{
  "hidden_size": 128,
  "qk_norm": true,
  "tie_word_embeddings": false,
  "beta1": 0.95
}
Each number is 128 + 24 x the weight over its row's rms, rounded and kept within 0 to 255. Layers, rows and columns count from 0. Numbers have three digits each. The size before them is the row's rms in percent of the matrix's.

# gate: layer 5 MLP gate, 256x128, rms 0.294, rows 106-140, columns 0-127
# up: layer 5 MLP up, 256x128, rms 0.3, rows 106-140, columns 0-127
# down: layer 5 MLP down (transposed), 256x128, rms 0.21, rows 106-140, columns 0-127
gate106 098:113144120118120056115095107148112161107156146141140135179107102169129144129104130124110114141135155151149090076080107100153145142123171117146131105140085136095100132101130123132146132129135121122181109108113111115082149136156114154109118100139140127162161175129084142147124145144134151109110065093136123112135137120093099138140128137135111077129128127111158108152105086153121111163142
up106 095:124122141108123115164059139128124091069123129123141145108132160139147141148118117105119167152107113089133152130170130128057107149128113117105146116142124161136146146111134130131137142136115111151098086124134127134096146098096169170124118138104104146147102129106104135149113171168122156085094172122150134150066089152116098140081143107110118118135133123084140107092118136107124107105113
down106 101:103107114158113172091140137162118172165097123067096163112147139103151128119148147113131120121116146119125140168151104162109134143128100115083115120152153142148116104170091131148136115123145110150093122129136147127141106071118093111112140132147118120116112098142142162116132113105106111172122123174156135111115130154130156087113198110117182114083107151150112105126121142124076137125117
gate107 101:114084111151160164099098188099133094099133109115102125143114135145183120120102113128164149188137137143168093142151119138137129113145139128134141143127123093115141167164132154141108163116150127137126133171104096153128138141166148113142137134187152116133152114098145129135126109141167103131176139145140098129121115115076168112150109120171119121108140163141160175133154147132176135127118
up107 100:158121112099114132140122135146115132158142109129128169146125113116089133123138099101122121135085131133112133105087147168145067139104140122137088125039152139149095159128108155104150151131133136108127147145131141113148114120087092136128132081172189140114131126124117144077139154100125125143159099089129168129088128142142130141179150175150127160110104151113101122098113127136111138111144
down107 101:152195111128080148106169109141130126130117110120132096146130134149144095126139143162098116147143150141136086118132139114134172146122149137088123134119132083097152116091097110124105093118126139094146133122144148074141091175112131163083183142136113110143151138122160136159116163154137166139095098148148122156135138122133144172091149084085121147137143157101092136155129096121131111131114
gate108 097:119102131096097082126108102120165134118166132135167122128089146154125086107118125168148108137073166144145121107148071132145103112085122130151106171161127128115176140100146104092101138088118103130127150113121112116120124175103127109129170133132093076104125128132169128155129147137148134139135095145079093150106148127109135112149097119122144124182105099118121118110117145094109127114153
up108 102:106147143114125138144121144090159144087129127082080156099077130117096144149118115155112155123145145111092125135091128120088110149142108134116124163134120135121114133107141137091130164101127151118128093156126159136120159140153139124145092097090154146116091129115117107155192098149141147110129151075158086119153114167151122109105148104150095119099074123116137089096165141160104139143120
down108 102:151142095151119139115149081141113126106155153119128149132164110108097176150180147144121096168106135136149146126128144095102161142150145126125172138076130169156189124149138111135130131135104124120140137127112104115102072159115110132140138153165088138127144115122134132153087117149132111156112157167136092105114137104127173117069158136125154116143170137135139127136109113156175122177125
gate109 101:105150123122126100164132162118163092100121126147137146071138118082090111141127144100133142116178146129144128127089105109111158128097150123145118062111117086111079133095105151143124100115155157111109127160101113112128122141096134137101129140158142133118120079147145148138128099097102137106122146126140147119123122157067134133112110097102179138093121090131122119162126142140111114170068
up109 096:114142163125183109152119119115173143127136118110124142095172124108087083114127126107072130167153122092176111155130153105084137094117140103150123113083105125136086125133074129117096137078134122153114126105125144084133088166106139109137110148102133121100148130154119126109097140120096135129142155169137117112131160128121120127151114160121155123099119109148136085128090146095147146141080
down109 095:143152158109146103180173157142122124146140156101096099128144142145124153102131120094117107161118152111133110173102117143130141160119125124147148143101124146125110174079119077155140143178154145089140185107160145127122138116121155125147167123114157131146110114170121136155104120156124097131118116155180177095128159154154105114093149109120134131136100131115132111121158111175097135091114
gate110 094:105139127115086149123112112105120123168103156126145090143078128097122090094114151174075150134148156161150120122153146109154119152149117184112126138103153134126131138126087107108114120130126095127092083146097116156124128150114129115148132198123128131130071102108104141088133110146115120131188109131126105149169148126163141091111101123153122160127147128144093106111126165151149121113109
up110 102:079142151147096093142121166131175142131127168157129121123108124117094110096116154053126136135136116125153144114146180163092120130143119132144177099163109124109115162171159130153100136133156131147115106124140164125164121089109162085149149125089120140144127130161126115149138132118135146121098126156166132130128111113123148136122137189104113133120111118157114100077083134149101144155155
down110 096:076130137142114151089135079151083170134157118104112106122183147144125114117124143142159137110106104083110150169106148104126171104100124129149138105116129123138144130161130090116127113136149141156165115131152120112116128195146127174099106132137136130121137187142137111124153142166131135153091100161100113172139122140140138125137100136101124128131158134158112098141115098165076139156169
gate111 102:134106146087128085123094158145130138122098148129165156138145131144135128123108065097110081115105145095106088137095116146110132132159140141101117114111144157100140151136135092165135135072144102124153144177147132178137113128150095148160148148130129104127138084136127140115106166129133189129134125084099161116105151104145114089149136152137119118156119102114136135135129138088156121175085
up111 103:132119137108075125095087081143118152104094181147103112108137083104147108121136087141123138099129103147126144110125129085167094151159140145128123105137155107087131143106159191090122144134108108128119122125081115126086095119111102157156139137121154129127156145113134099111093107101089149125118128112104119077115111143144093094093078116120128114130125140114141092080141127140139153142136
down111 100:144127136104123155155126140139146146110096117095122169120175127124149083113129165124123132136096086156139135110148076126153100130106131111105119097108152141135103126101126107084142124128144141140097102109159178076108129063153124087136095142099145075146137114148162142148113107146131129198110127097115124145105124156155138115166109135145131121106143078102125107128166146116145129112159
gate112 097:083139112100102117115130178084147064149124095124141108098082116121152132095114100130145100174136148093147087125122116145152127121122128141137125089123105117099103132145130147149110156128125043170172121118167110108111109115156109167138168136148148127147148149130125104110107138145136151180122152137133128130112127131119127122124162125180117102118123135123126175145156153108138101167119
up112 092:104101110130148150121130150126116117102133153102076138070131145119174137169138163103183142133153154090124086147111160130115135106108110089124117134118150166100112100118162126127144142153105075146180152127106152143139104121143183104128135124151135110149161133137120086137083132107141131123138150162156155129109152099135161101135128160092077155144162149128125122162125141135116159129137
down112 097:187124102115166160178155096145143152126157150089115156158143169133073132108098140097103131157119110151144124110133163112143109136163131114110138144114097130142123161153150132069119113129109126185115112120124136102124134177104087126150128114118135113085134111154127130145108111109174133099172113142117124162142108104116092151135123100135128090140083082152149125142131107109126097155125
gate113 094:120101133099140149117137099095095140171158116117141098164123098163139157121119104114125111121135133119144127113126092098104105147129165150106151105116151109127168150150176141141099115177090143147125122155152086089196168111130159122137109096139106099119144145129126152127128112123111133151088122117126096141122115135138111135162143201142125095135146114092162119157160179170120133130155
up113 101:125135143138146133162122167154193180162100174135118097098125109176160105174162103088152100098128112177124154108147104102110106151127130112109121122132116161179139125097100125149126135152119111139119133137148109119189127120115161137106096152138124108092118125135078134131162170133107137124123117132145132125112126148132137157163118128130087113133133140126107108169180118151164151112146
down113 101:128111135140149102119133139096110135120124125117160146157118115097078180079099128138112119128131172131146096169171126130125124107118135124136104110107137136128153164157110122095118108108136150157135125128112174118104083109126089157154143147098151109132153134090191148113080133105099136164158148133107131119123161110170126139073099094130179112122101086142098148135081149136126131138121
gate114 096:137095122123125130139113126162136139073086126110156079109092158164122161111138078135179183138126178120161125118128151140152121116151075150106137116151136137110123167172111103139147175161117136140130152121120071153141140158139126117141171150131119117144117150125144123131124113107137091135134132173116105095173152150149077154113117145119126102146126101147135140148097113145125167121151
up114 095:119170131122129119126131139131100110122152086146121148120118141123111137187124159100085114160127076107113144099106068116127172134176094088093113146111143111154118112064130097122093111133123147080123163131087128141152127116114118129090081135141144164086136125102107134136118136110132113111107089131152154125091155127161149121166096122131113147094148154123095102130097120124131113150112
down114 105:147109122146140141117169090135080113078108123105145116157098125151137101124133134124120128133080111135163105134201135143101087132146129141153150081104131139182103163137128119089127121104132136101105103124153120122139175127121118115129161113140155144123142074096125154155127122091113141109120164161149129096161111113096089128124110092125158154138117146132146141112122079163103170123094
gate115 100:150126114128113103149136131111123127165099080141116130160140155097157130171120151122138104125134155119109114152134098158149122143094088103114138081105149119097139143178166085192160109108171110121133108157098157178114102113121210145116152106137129126146137121100074123113112138107090115137145150134115130101141130111144149077141122137139118090131119145120141161120144138117143122158154
up115 100:126165112145120146139110137114187119138150154148138167121094116116124095109090155093136127186166144169094130152160133145115108120156145095109134098109164116151126126099158100140151121157115127101136129158145144166119122123121101172093116115127130134125090111127122083118160179091160091131159126135148165121120087127151139133140115080096138101124183158119135141124153112125161095108121
down115 093:157116130166142066128066133157144133156086116103143112153140191115134152143105105156103101118131123145136123159149111145187128146132119135102092097106101075109136168116170142161122140127112121119075092126120127114153127128092144133110124109163104153143078142145128129100122117152078117147128165127148131145138117133116071122096145140096131107146092139129136122117116131136127171131110
gate116 103:134116123119169083120164088121141149126125146170151120108143114135166098099074160189116124140152102101172138126151111125112154184157094171174127100149137127145123116147135103139126114160163115095164122128130158104140116134124129155099154181106149122106134146124110056117127131145085135114119137133153120114142122149135131098127130119179113133115097136139142116104083106139129121104158
up116 101:138124098153122151106115170172139158105125118133108132127123088112137150112169108136110112113167134144080150122142135112084108142126161084103113131123161105109126149104122111131117129153120153117162143102122152152127117124120111131158160114143115082114076058160164190148166154110106090097130096133105121118114123118187105137129145162136089152149154118153124129151142135170141152123130
down116 098:137116096126121154117165071154105147182112145112095069112157119137123151122116137117106114154149115151103140143093123110158166148103115132139144134176124089126137129158154116145138112107102195151161113102124107169077113139117134086126084122105162163121108128132116150130137107123120081156184095137088151123121126112146133147139117108148149108161120126116142142163123100121123141094121
gate117 094:167085126103126087150086142119087164130109129122107116160127151074113133129142178114091146122115113088088132093148085149133140132087146141166134099143119137114149145136134122163088142117140122117101126085175164116120101111084139118144133114168109161120128113130118108134112116123106093121139155153083139161101145158134129113147096112103140165075169138108155085136125116119143133119127
up117 096:097108151145109145126171145156163115174090138120168142102127162127141103152131149122170117112112130128166127117107135147126120085133109099116146144116124138106109119126130196132116107154095095132095178126110125101152137122099047091141132095154148107158142129115135131135101091130124150152121119152157142094128123114137146163105126071130118138174139135126067133110120154100140118128159
down117 096:131112138116162124082104138107125126147103111130139094128098096110156086131096098094136127136096115089144132140111152136162123136145126179145123153135110132147175138129110117120131125157133111122178129099162111103146139127153108161122131139123104185134159137145139160138098145081132080114116149160147084176140121148130115130096103120145082186142159114114116066130161157154133162116128
gate118 105:147103136127177081134100115137089170111134177141139107157111094140180144116070109094144140127120119116161103099133134137144107137116130099174194178157122125143096119151113139160151152106090111134125168159146119118146157143086153149150126128120082173089159148137152126151095161137132101127153174133152123137139142128116144137125118112124111135144164105142141122110130101149131129138120
up118 102:136125088146191120114089107123136129156108107121157150155102146155174136135123141148197146105122125138113084122126115139154114121156157162164142139150105144098149110144131152120130134143080123141153134138156104143155113151097118108132099108109117090115103099148130082128132127142106150149127146108160076095148173137124167100098103129146159142173130115143145108112177147130118110177112
down118 112:148165129135132127090121147097171103144136161099122119129095143186117150153112124134125102125112119140175148183120142124101097096120145109080091079119085102117134137102136129126103122171150064162140103128151096154112117117090122108120138113122172108126129112146082143142123122091166129139153147101134144136125111118138109100123106097146123174139144136127093164140104122128077115162136
gate119 094:113131101102144143130117123127185132100155137127153132121122142098118163197155080112119113075142115138123155117147166091130126122156118139102176107099143085158094108103133142121153157125109127144093115116102100125164115175116159154148150171141123164113155157136148151123079137141135165165130097110118112128160128133094115157100112095119132105119127115139081095124113128101168126124117
up119 099:144124118124140122131125111134096054157059134147147139177121139094147137113139142177121107098114065115141117120129132134092082169131122118102148125171113117148100119130147114131117121125109150141185150118117093143134131130123136135130145131081128095112155123134109125128144077121112109135110116119163122111177105142137121123126128170126146109085144130131071113144143131094071170148111
down119 099:155125109139146111118145075152115152110153142147112127144117088125154082138149096144101110135153144093097191116099150114110138105142152103121097091177131102169137127135131137127142115111105112181112139157117116137129121122119102081124108128141111166051109128127138148139085149111152156131136083128129112133129110136095156131125156145099130141134100102151147156096087070112107124155118
gate120 104:095137077130146141110113140106154131133169124088166117151112127115094098143149120096146160101145099136114140133128110107117133131147116129119148104111123125098120141115120106120095114079111125147150115124163099085120135140145161107148139159112112143120103201125138158128082087113116134178095140144148083124156090119131135153104143123123185113123104108122165104153185118117159102113176
up120 099:140116120118130099107138129119167143104095095100110158112163125124136127129137118165162098147145096126121135133137140141102131122144110114134124153147135136136128138130120098173136147133130160150146091131099089155155134145208152152126105146148131164156114103152170113076074114153124133115132053157142131103152132104069128138090121082139099130150110157111106148108097144156122153145102
down120 097:164153079126148136124087110174112072138097134165105135139140133107153157115156146133118139156121156152140092099121176114137139136109137097159140107120072104130100145170107167157096129144113101145101139136130161093170112121119097125092116113122153137126135117134136135131140129098142102118161147087126113160115145156114124092125126134104131179148168048149127113103100137112141129121121
gate121 107:099115098096184170149146110100107091148106122167160132198115114104151136113137117125158113141104124155138139125111107110128120151120121140096142145114104144163136142088151136121127127125118164122090125144114131114147125083131080148145111150176110184126154064131101160094130141128122151146141170128128140083157124119156105103123105095149139106128102144159118172134123125126165134098153
up121 110:119146101100144180133087138142128123127116132083144129121120163135097106127125183125170111098100139095159129104111160077140113112117160144115138131142175133128137127102119146108128147145155116154122123177143117118151164115121096106131083115138136120114104141138110153090141110127114182085114170086119098136155129136099098122107181129125144149128105175127121159109082113147152172093129
down121 108:175151122137172118127123092151119132090149114171138136165113138103173109132141103093101125108102143128122142121137100138122117147150109144139143100166152109165126141144142164127150134144089144155080100146127119113133130206117115143095170137162127132110085096117126168113091131149105141152109126116145133060130120148118130104130117143100141120066102132116099090120118108114144090117155
gate122 097:127124155124103130093127077113144149141146172123147133151120124135149086123152134122122138154145151134154173099127105072132154120136144160140150149118104154172172150163127136101100154123108096147153109163125137124129138068148151141112107139128109147119124136111141115072099161138141156099119133149107078148182088148089104097117130142084151147139167134153135109116175142098112121123117
up122 091:109142083112126078144135124174138126135094099113083095078145146118118133129148138142167133089132106108097089129138142146127099114104121080107135119094137092139124110147122146120100099119148098078141137153151136154127148148137096126146097096145114141119144097134117124118129089119154109114154091125107136152083137115129175121090137079121097149171149134155131090111143138117163135135193
down122 099:161151125116166166109133132117171132153125112119098132159113124181115128113154093112133129109078135126126159109157110064158161132141115115152145150146099152129132120120125126101130081152171153092145110123123147141155157125123088162122155113145140114104107110113142101113096127114087131178131122128107190112149123129094155133081074139126134149139159099120111128153146091120097136168106
gate123 100:166159118145109084151103126132152140119108127155114103172109126144137133083098128125134121155164165136174130099133110106126156090125097175154145105148094190142090134174103135123103132136099089108107143147157122127139110112108164141117104092120142148094145108193127123118178167142166124151143149109138138103146106111117124136153131158109114120105122113102136180117105117097145140146118
up123 100:176116096103120112135121125181165096184163137143122096142108179140156088149105135138125118190121146121152145144106114141133143133109116151087109083106120138069150161131092143157133106142123134098112133112134149155134129104097109130125124121129118134107130129098123158135126134128111171105133115117142113086116128165110165145122096152118085120124166109100155118149160167130169077127157
down123 096:133120111154131096120123118130142145121141089126103120114162154137125149138071106101122138103130131082185092113136153146105140131075124164144103103134058164129107156177119146105125142116172108116073146138111096119116115122135159130123101122157168101135128154127133125101154158158124184161147112089133137101122165100158115123131118103125157103108151115108155151139122094110106158132133
gate124 111:105102104149158128104145128175176121116160151171157125148106091129115121150072162106096119164133116123106132138138152129124148144100168097155097132102092135101147107116128089119137123112147120105084144122097061092171132105086156129084093152127156089121136127115124118127157106115099124141164143133139169085142109127103112134133095105151125130087141102134137124163132103115130118125113
up124 117:109102138103150156105122130122114098149133111117165138129139138164108114135136128134132131105153131139125129163142146077082144127099094092199092130148110047098112103172120095127140114139105163120078139130142114118130154139149135132075109099144121106081145125154132124115106117119149156161123106130102120134141124149159103151133139107091149151163148126118149141134176169109125074144137
down124 103:122153156105128134152121144119095083114121133136161153141120141153167110098177116129114086144136126133121117148113118105118102170104085088150132115100133114164134152147139141120085139148104145066121101112136157188122157118136156129149161162131128098118124145167163150095084134154120164138145118121102119107147098125097150147094115111111117160148128129196129116119133127129105116180091
gate125 098:085136095108111156148075105128125125114131169102171162172093121127143169148122140138131112096119108135143111098131140142134173103131139151096102165122131140156115104134135136106163191167138144128099132089128151125134119122111152172140123078187151134122094178139123091140091109136115131119101120120149113143155100129126102105115130120116161100142139111128142117142173158107155075112123
up125 104:101104138147117111120147143111124101139150119148102143168093116098137108146141126149128059113124095156134149142091156120101117167129106094141117122131166092099113094147155147080123115101098151132065138151125106132118210183124126131113101097131106103087163109132102139132112112118094155126149125102127132117146158149126126144129107131143124151133146164138096151099144093100101120123097
down125 097:153177103111127174188100149140124100147124146167138159124140115112110136138170122118142146137138133163137119157140118111140099105156142145119158133076107126164107186118120122157109156091088129121154117120118152105166068135118109120172131134145152134102097144129160123131115146156132084111135128153135164103124134132107122120093155117108095087142098065153139134126129178115127131104148
gate126 102:080124117110141156166138157092143158111105126120121149134104133136131121143136130109140111155085135088104129145094138142092099157140113092120108137105101095141124179176144149125122139149133081161087156169164152140086114105132148106141144168165124182131093147113137166081127123108101130139101119124165137133138113158172118133096105170105100124150130120131109150160128159153139130125160
up126 095:141108106137129165122162100119172123109148145156135162125128084106131138165126150104145141167120163105123089136113137094158098182186143084125090163127089143111121141117153152096111109125181120149099120136092084141158134097108101121148118124145106173148119142150090122118161087099120157139107157131142122168105135112097103138135135117090116154157108121121133154124159122134096139113119
down126 102:077124121091163131151112186104110113133139106131141111136144174098126098155169136140126134152089136071128085174108135111129127180091112114112161139149131105162126142163141110145144107142095148114130139157144088117128148108115135130081102111119086089176135119176116100134097119111153134119135126115105112071123152112159126125111126117116112123129132114147105109129116133175167130094105
gate127 098:079111099121115121171142117100129162113084086129132181103098122142129137175113145118110109147172128129111112127099114150121129086098150142134163113159111115108114118134143154066101104123112115165121181167146086095138116139130135123148101165129132115120114110122096096157109148127125137123151112112112099137199132107142114083096140161159125097154133136105173112134152123147138131125148
up127 100:157159140138107149105076125158107159150130117113156130158124118099117131108160138189120136120178143117099137158128112144132123151164139141091104168096135155131101141142107164185116109109148119144150104104139142143135167148154137087103148168169151144157153114180129140110115120108127102104151165134136135119149127137078122152156122098127147132136115136105111112091131156137125142204140
down127 098:112142126103126097117152119097122130108149089118133161094120109178152128143098145101115125148129188137113131142122126146122148132187093146155161117127123131114162139119115110094169132151141142091127146128094172123111101130130125117130043129081134175144122104122142138171111145149129129113122151104114160147133142188138158140111143115123139121110102105135060142134122107106161111127171
gate128 097:106141136105118118167126113147104077125121116132070119128112136114168092127089127126135168122174126103100139156093155125106120130157118104120118130130123128153129110127110137139076126103159090153152134174107067136123096133124139140126144165145125133120088127127093147140101184117124100138119144115116154124115136127085084131167073086119113164164106132120061118107110119113111144137132
up128 098:145117101155148122125158140150101132079069126131164095173127139135133102131150111118080156111143094122176132144122157167135062102133124106130117154157129163101138082134136116114098095134116151100163122105125110105122120134084096095119157160096090118146147139143104126136099109145123132163122141104130055143131141103142129164129111122175142149132124130125127105174149116146139116143139
down128 100:115135144121112094101127120063161145115139093106127160056108090151090146148137140090130138134130135112100112138176125125069117141131107131135114106107126115154159163097131129078145162165154153176112154128115136114114097133141154101113123110122135141106104126134128146136110165122127178139116157116126184149122132148133149124068110135104118147116160115131103168121139130082102152114125
gate129 100:103141105157186097112123144065115135123156130153071130150153138112124096103127148126154115120133157109096099122109098139165134114125143134126127142136119120111123127169145075140126135166140111105137075088136154101105100143130125164153076145089163131128119109132124101110090140126114142131117130095127077145105078128113119122121139118156108153082095127138188113109153129098127090136126
up129 099:135134141120142144149080137119172147117127108124141116127167091134150109134090168127083110124111085176129112128117130083162125155108132088170169108141137156118123145140129168139079163112113111148092100106122134140164111182147162139088116093171107109165115087101121164119145116125158140100153135139119092122103144140101150125139116088157112125146123146142088105133144131108140125161109
down129 090:137103095138141151143106132179136077117142117149134112113112096138119126182177123160112140127151158106126103162151093133104134135163088152089135103118135110141092172130125184124120171126140124166127127117099133128156085158110102143170175106113151127157124121140149147108115094103164117089117087140115095101142124139092127128087096147126153137168126088154121144113142113131118153141118
gate130 104:153155100109108099152104134143110112099147138124145134105087136107130095129112111128169162138164155139096146153114096113087128144160136134148103142168090120129085158120117124133149124165126149142188112138106101130118102152200111200072151125126138141165129146123122108095140192136146160127127113145151163137126119103122127107127138107116136159148115099153112138147115165131155153133137
up130 102:140140113099093108130125105089101153151078160085150144165122078114127087124103107111149122126122127153087126109106145090123082143155137112107135133152080105144143186128091174113148109152114137119163171158139138146143148130117127154079107104114118115137135106127133112111152123136083159122145106138105133167122113108116172122134108111161114098103116095106163108171154148140120142157136
down130 099:161092112098134112130158097172123101137111142135133139109120096134109151117112148138083109130152126111116110124180102161105168135115141188085105114125129147138137154109143130132146145164186198123152109149110110169103080111123149149111166100134111116115149126144122107111146123138123141116113129190100143112138107124115129142133123109136111116111124135107115106139082131077132090150190
gate131 114:109120133093112123126121128127079126105147123102117095116132147134130116079131148141147092113104121117123177169090139144128161118131145179125134148136144133095154175132111099126142136149162108121147141100118139143138102103114090105142103159194104132126124142101076103083183093118145145137085083150169110139137125141153102134142123137151177106127114105096111121135131153082132129082131
up131 125:147110148151135128171133102107125123127138132154162105119107135131115140144107118115110144172166125145146122061162124138123173112141147133161138124156113117143112105104131146101108135127121128137138118169158100159068123172122156136144152091085127136149122124133157166163087139146123165094137118124137138115119096101134153110139101089074075125141146179182110107142156090125125130094146
down131 094:105120107162114131139165098134111144147144163081169156110124117150144156122145126131169136112156142099110160142128110116121140139096124167119124132075170125114120117125175131101127113122115119154140158175079090104139102120109136153160128090151104085150104143074131141119128131124132171143091091151130091115135166139148144152125090144127140102103166089136142124123120135098148093098177
gate132 101:057074133126132131113097144102134107149111140144120142121104146118149129147140091124147173127162142120118156152139139142151084093111141106096119114131144110141140163129143111123105134106092142119136170125152140131129103171101149116139142128118137156110171133131093145101106136130134105137133109175087113113080099091138115085158069098104122123152087162135160136141119126109148171183152
up132 099:200086140130142147146139097185123146118151135130094110124148126135122118134130154153085134117113145076110088117087116103176161185145138192138175128125110108161161137130106131099151106145144127120111131106118122150134141098147129132120103162133129099102127156134153145172106111151078124079126115119174127154147131142112116129148189126142143143133118115119121138139139128120144159105143
down132 111:137085141137139154130118157102115120148122158112119149123161167127128141148058118130139158137139091112119151134119090104142150139087092097153109080100119134080111119122103109129079139090141124142151147141071100164124120096126093114105157083120148146165097122136121134070107138130129135147123126080153114118158131118117131131160121167108093131100112130126088121115156158153153113157150
gate133 097:117090098131100136122143100094114135124140167164115106156141127136137107151111139139133145142128116112109130121076093120119127107114094097135176134130116142146144148126138091137076114139121132152151148118099110132115168153134150160139128129115134139049075164117151080145130154076143091124148144048149125140149132128143095112123131124096123109133118101122106089187128104141146131139099
up133 101:134134116116131129165102126083134144126157090163145150133144131121091101130100147150116104133104128143142130142127117117079125126136089089148122153134089132085129144092149119118125123096091106169141087069151139112137155135110120143146124131118137153119138132146098147090101154155120105118125116113141104149095143141145077136149143069106071106080147163150114106174132094134097103165091
down133 098:171096159131105121099134179144145163106145124156116119113165105140141133131146135117163109128133109106105129143109092129118099126094100119078123137085079109149190127122105114136135058164134158204103133129120120125128128160108136148117128138120118153138093074113098141161168163124166137146133123129145130101110149143160140095140140143133160128118134132132076138128101114119152111145140
gate134 083:100158170129106117158167138125115083144150155144170125149149101134120158132135132132161120150098136119132108108129092161129124111112099147097134154114115162144127129160161093122111082140152125157143136192123146125112134142165103147107136107132154142118129116153090092098167147178132145110119135127124096120129107144190086162092120068128163163151121154151136119136127126123082122101107
up134 093:169150142144161117144080135117058144114130160124083129161152166141096129101141132114152099099123107145068087133122108118128095150146097113146113144145162137093136122100127135120114139152143112158134150144126132153067137150140122124152116154150105152088101179129145106169116083100135145149127108099146095133125172136143105131143128113128096127122122118119168098167107093159122146111120
down134 085:144129168163117108133174129141153179139116121131098134138125139094127095114090137135127141103129113157084174132137124119083174176126142133135135129128142132167126145139092155120122127106118098165139162112141116131162123127161156102133194163120124148129156111092133153126140161117143108198111089128129113082133107137121129099105177114123107122157140103117153159100142093138128109169156
gate135 099:130164127114116154080096133137130110168163143150109169157069132141121132100161119135118161147118141120122124119118126146151119134135163173130157106130128096072136142116130128147119158100101162139145147161122128149140132182110144148164178128128129107123145144142084131103105175114108117132198128092124150092121129135128140067123136118139156111112144115145114160086094131136135153178134
up135 097:131162111145173152119141135152130154162135144094145159117109094095122155111114130126109180110130132092085151132144099107142112117094162091113147099123120122127131172120151117154113141112099145136113185148157113127128096117124154148067104164158154086108136134143143126091089138126148124123147110082147103129118136060120133106141117132121135109150138108174096148132116115132142193114110
down135 103:120102142093074159153136119121163120089128141122104104181079148151147093141136117132126140121108163125154125109101149147126145122147117138126142135116140157156122141088128089121136172139166084077090086076148133151139190123105143120115125107122127176100097136119142121135163107131087105095120077145147158147147130148129090130088112132157128141121154148102133117125131150118094132125149
gate136 093:151126159104095132147133096117069128145164159124140155142103141109143132156159140113092151139084071131151136147126158138110107120137134109149168103179091144124116126131141162132110139116105126172125134136106114120113112108134145125140134064160161134091144120167110119118149189094113137132150131118101105110121113153078084132115137152141129157152127108151166144131123168125085146079132
up136 095:145072128146136108091139132150112107135155110126136148140151090128119161148129115116184103093118087129183100101124138113144094163142131109109129108140113130128170123149120121099122084143082096115102121133097124111170110136097123102138101154143161135110119128112126148165149151189142121129137138127104137138094126091138162109094096143164103143143142103139142098159133095144065086108140
down136 100:131144132151115160149105130088143104138137122110102162126111117141101140113129170103136130144151139118102177156149104150059112135111140093137162170166097134127174113151120141166139110148142143107153153134106117090101160137120149130157088135166173089144100168139102114142119177090103157120152133121142113094150110120107112120126136090115073158107132116119128121113115174115150118155112
gate137 100:119153093109147122155119140108115120115110089124168124132097128085160142132098137150126112125157159165103142127111134130117144118078133115136151131116146157104170111109115117105085101163131139114146121124122196156103118089070161153105114114140129099106172122167127122115121130124085091148093133071158103167155147135144124103104085117116135071124139100118143136135113109121107145130093
up137 102:113114104137139133117176142106104126117166130155133098081140081123120129110135117108151125112117138151124103137088139144130107104104113134125155130185114135172103144063154112088142154088094141121119097125123129095129140140152144101110140125088128121094098113093143146131100077140164109107123115127112138107152175149141161152116129090190167091128107128114138151112133145135097136129184
down137 098:131152154148140114078095145165104102134137136120151128132144150148104122153118144145130108148101130127104151140109128134132109126131134120104094167162114144159133147129133112143123130086181086118101195136130113108093141124140100157154126166171133078147117127126128111118104158119112122148155158164102051167168133119077124177140098133102082134132120144132144133156097143108135159140130
gate138 104:077084120132162148100134113168106119153131122144096123125088130113130149199145094112138108148125177137157152121141149119078089110135119129138108088109121122109111128125170118130106103139180169121176135133145113118126125114113119084159135153057140108177095125100153108143117121099113105123140136146164119122115111117132093109154150115114131156126102176120136122111121131103145098139095
up138 099:115102108107128118120128119138117141125150094139162124163171123136099102117184164140123159103126153145165143104095122144138113109126094095160120137106151116154161128141153140120135120119112091106130139146085140158142163144087121170106153116130131154114121144103145142163134081121133104100177123136076081128131142109110154092158130127162130073124130127114148160170112108142142063146165
down138 096:157152140160096097094103135158088147111121111112144112092134103123106166115121141158166104127129108120120097123109122083121116111146119096124114100087132103116125143160180116144122119128131102145158117143110116145107094102173147092141100105137110113154111188143153143166159093135090127141102109166121138170176130111126105089157161092189149128143128149139140115120140117124097126097147
gate139 094:148158161128143131155164122106109156104122158090103099175125098140117092116122144132123172152066095140122130129126142133129108138104156114120130153144125172157150129145108099120086135168096119147127138114158116127136115125120186117129138151108129143107107145117135116125119152069189106103083129132094094165125097131095162116148115123107081148125122112127149137122171106105124169083111
up139 098:122142095087161140138093122111136148155123110115103157134105146085128142139134106101121109150146123119106110116160128176155125160114144181113108153140107131143118158136128106155087082158114153156142180149133105128163112151128088141136101174091101121105096113137146159138100127122139101147152150112137099139123108153122078154117188142126125132093163142154092129127096118180147125092126
down139 098:125097132131120105163133106089164146133132135114123137152108179150143146194113137120145107110126132152130116126106133091137161144157105108146134107136143119127113116101133103099099095171189151153129126100098162122139154133160105147137124123125142163130136139159102083117132117166142122122080074125148055142123143085143121164146083109170154114125125134100149127128115175100108109121132
gate140 095:111165162105137115080123125115132141121128165127079121106130116136132160110087148122090130142137123135133138137106115127124153165124119092142142118099109104141097116123127109126100113163127139115141079114111076182114071153148158169130110112148132110121127139115134119114139164129110142078097117096165152112101159090126154081130120121169144092103132133125140113059128102129170155172118
up140 094:117085138138101160107113118115110104127114102103068137121142156135143129103108126132088134120122105156142106174141138150087134116141150083131117126132133094181133142162106091139097086128137153106088113116120122183111098126099133149134125113148143070153145143107113118176114152152141112153097123108113129151128127119163151104144133129135111108123100146135133143105089112092129173210117
down140 094:119113135119096090114103143144139129127071107156173116113109155109166122170154147194125122118111079081091103127136080159108095161127132111159094081117165115125125162097108142119127108118119112137136121094146132131139145150128162120135176123167114125132111136131116107127174139120099107118101132069125148137127166127129124105104131127129122121178115081116158116111148174144146122141136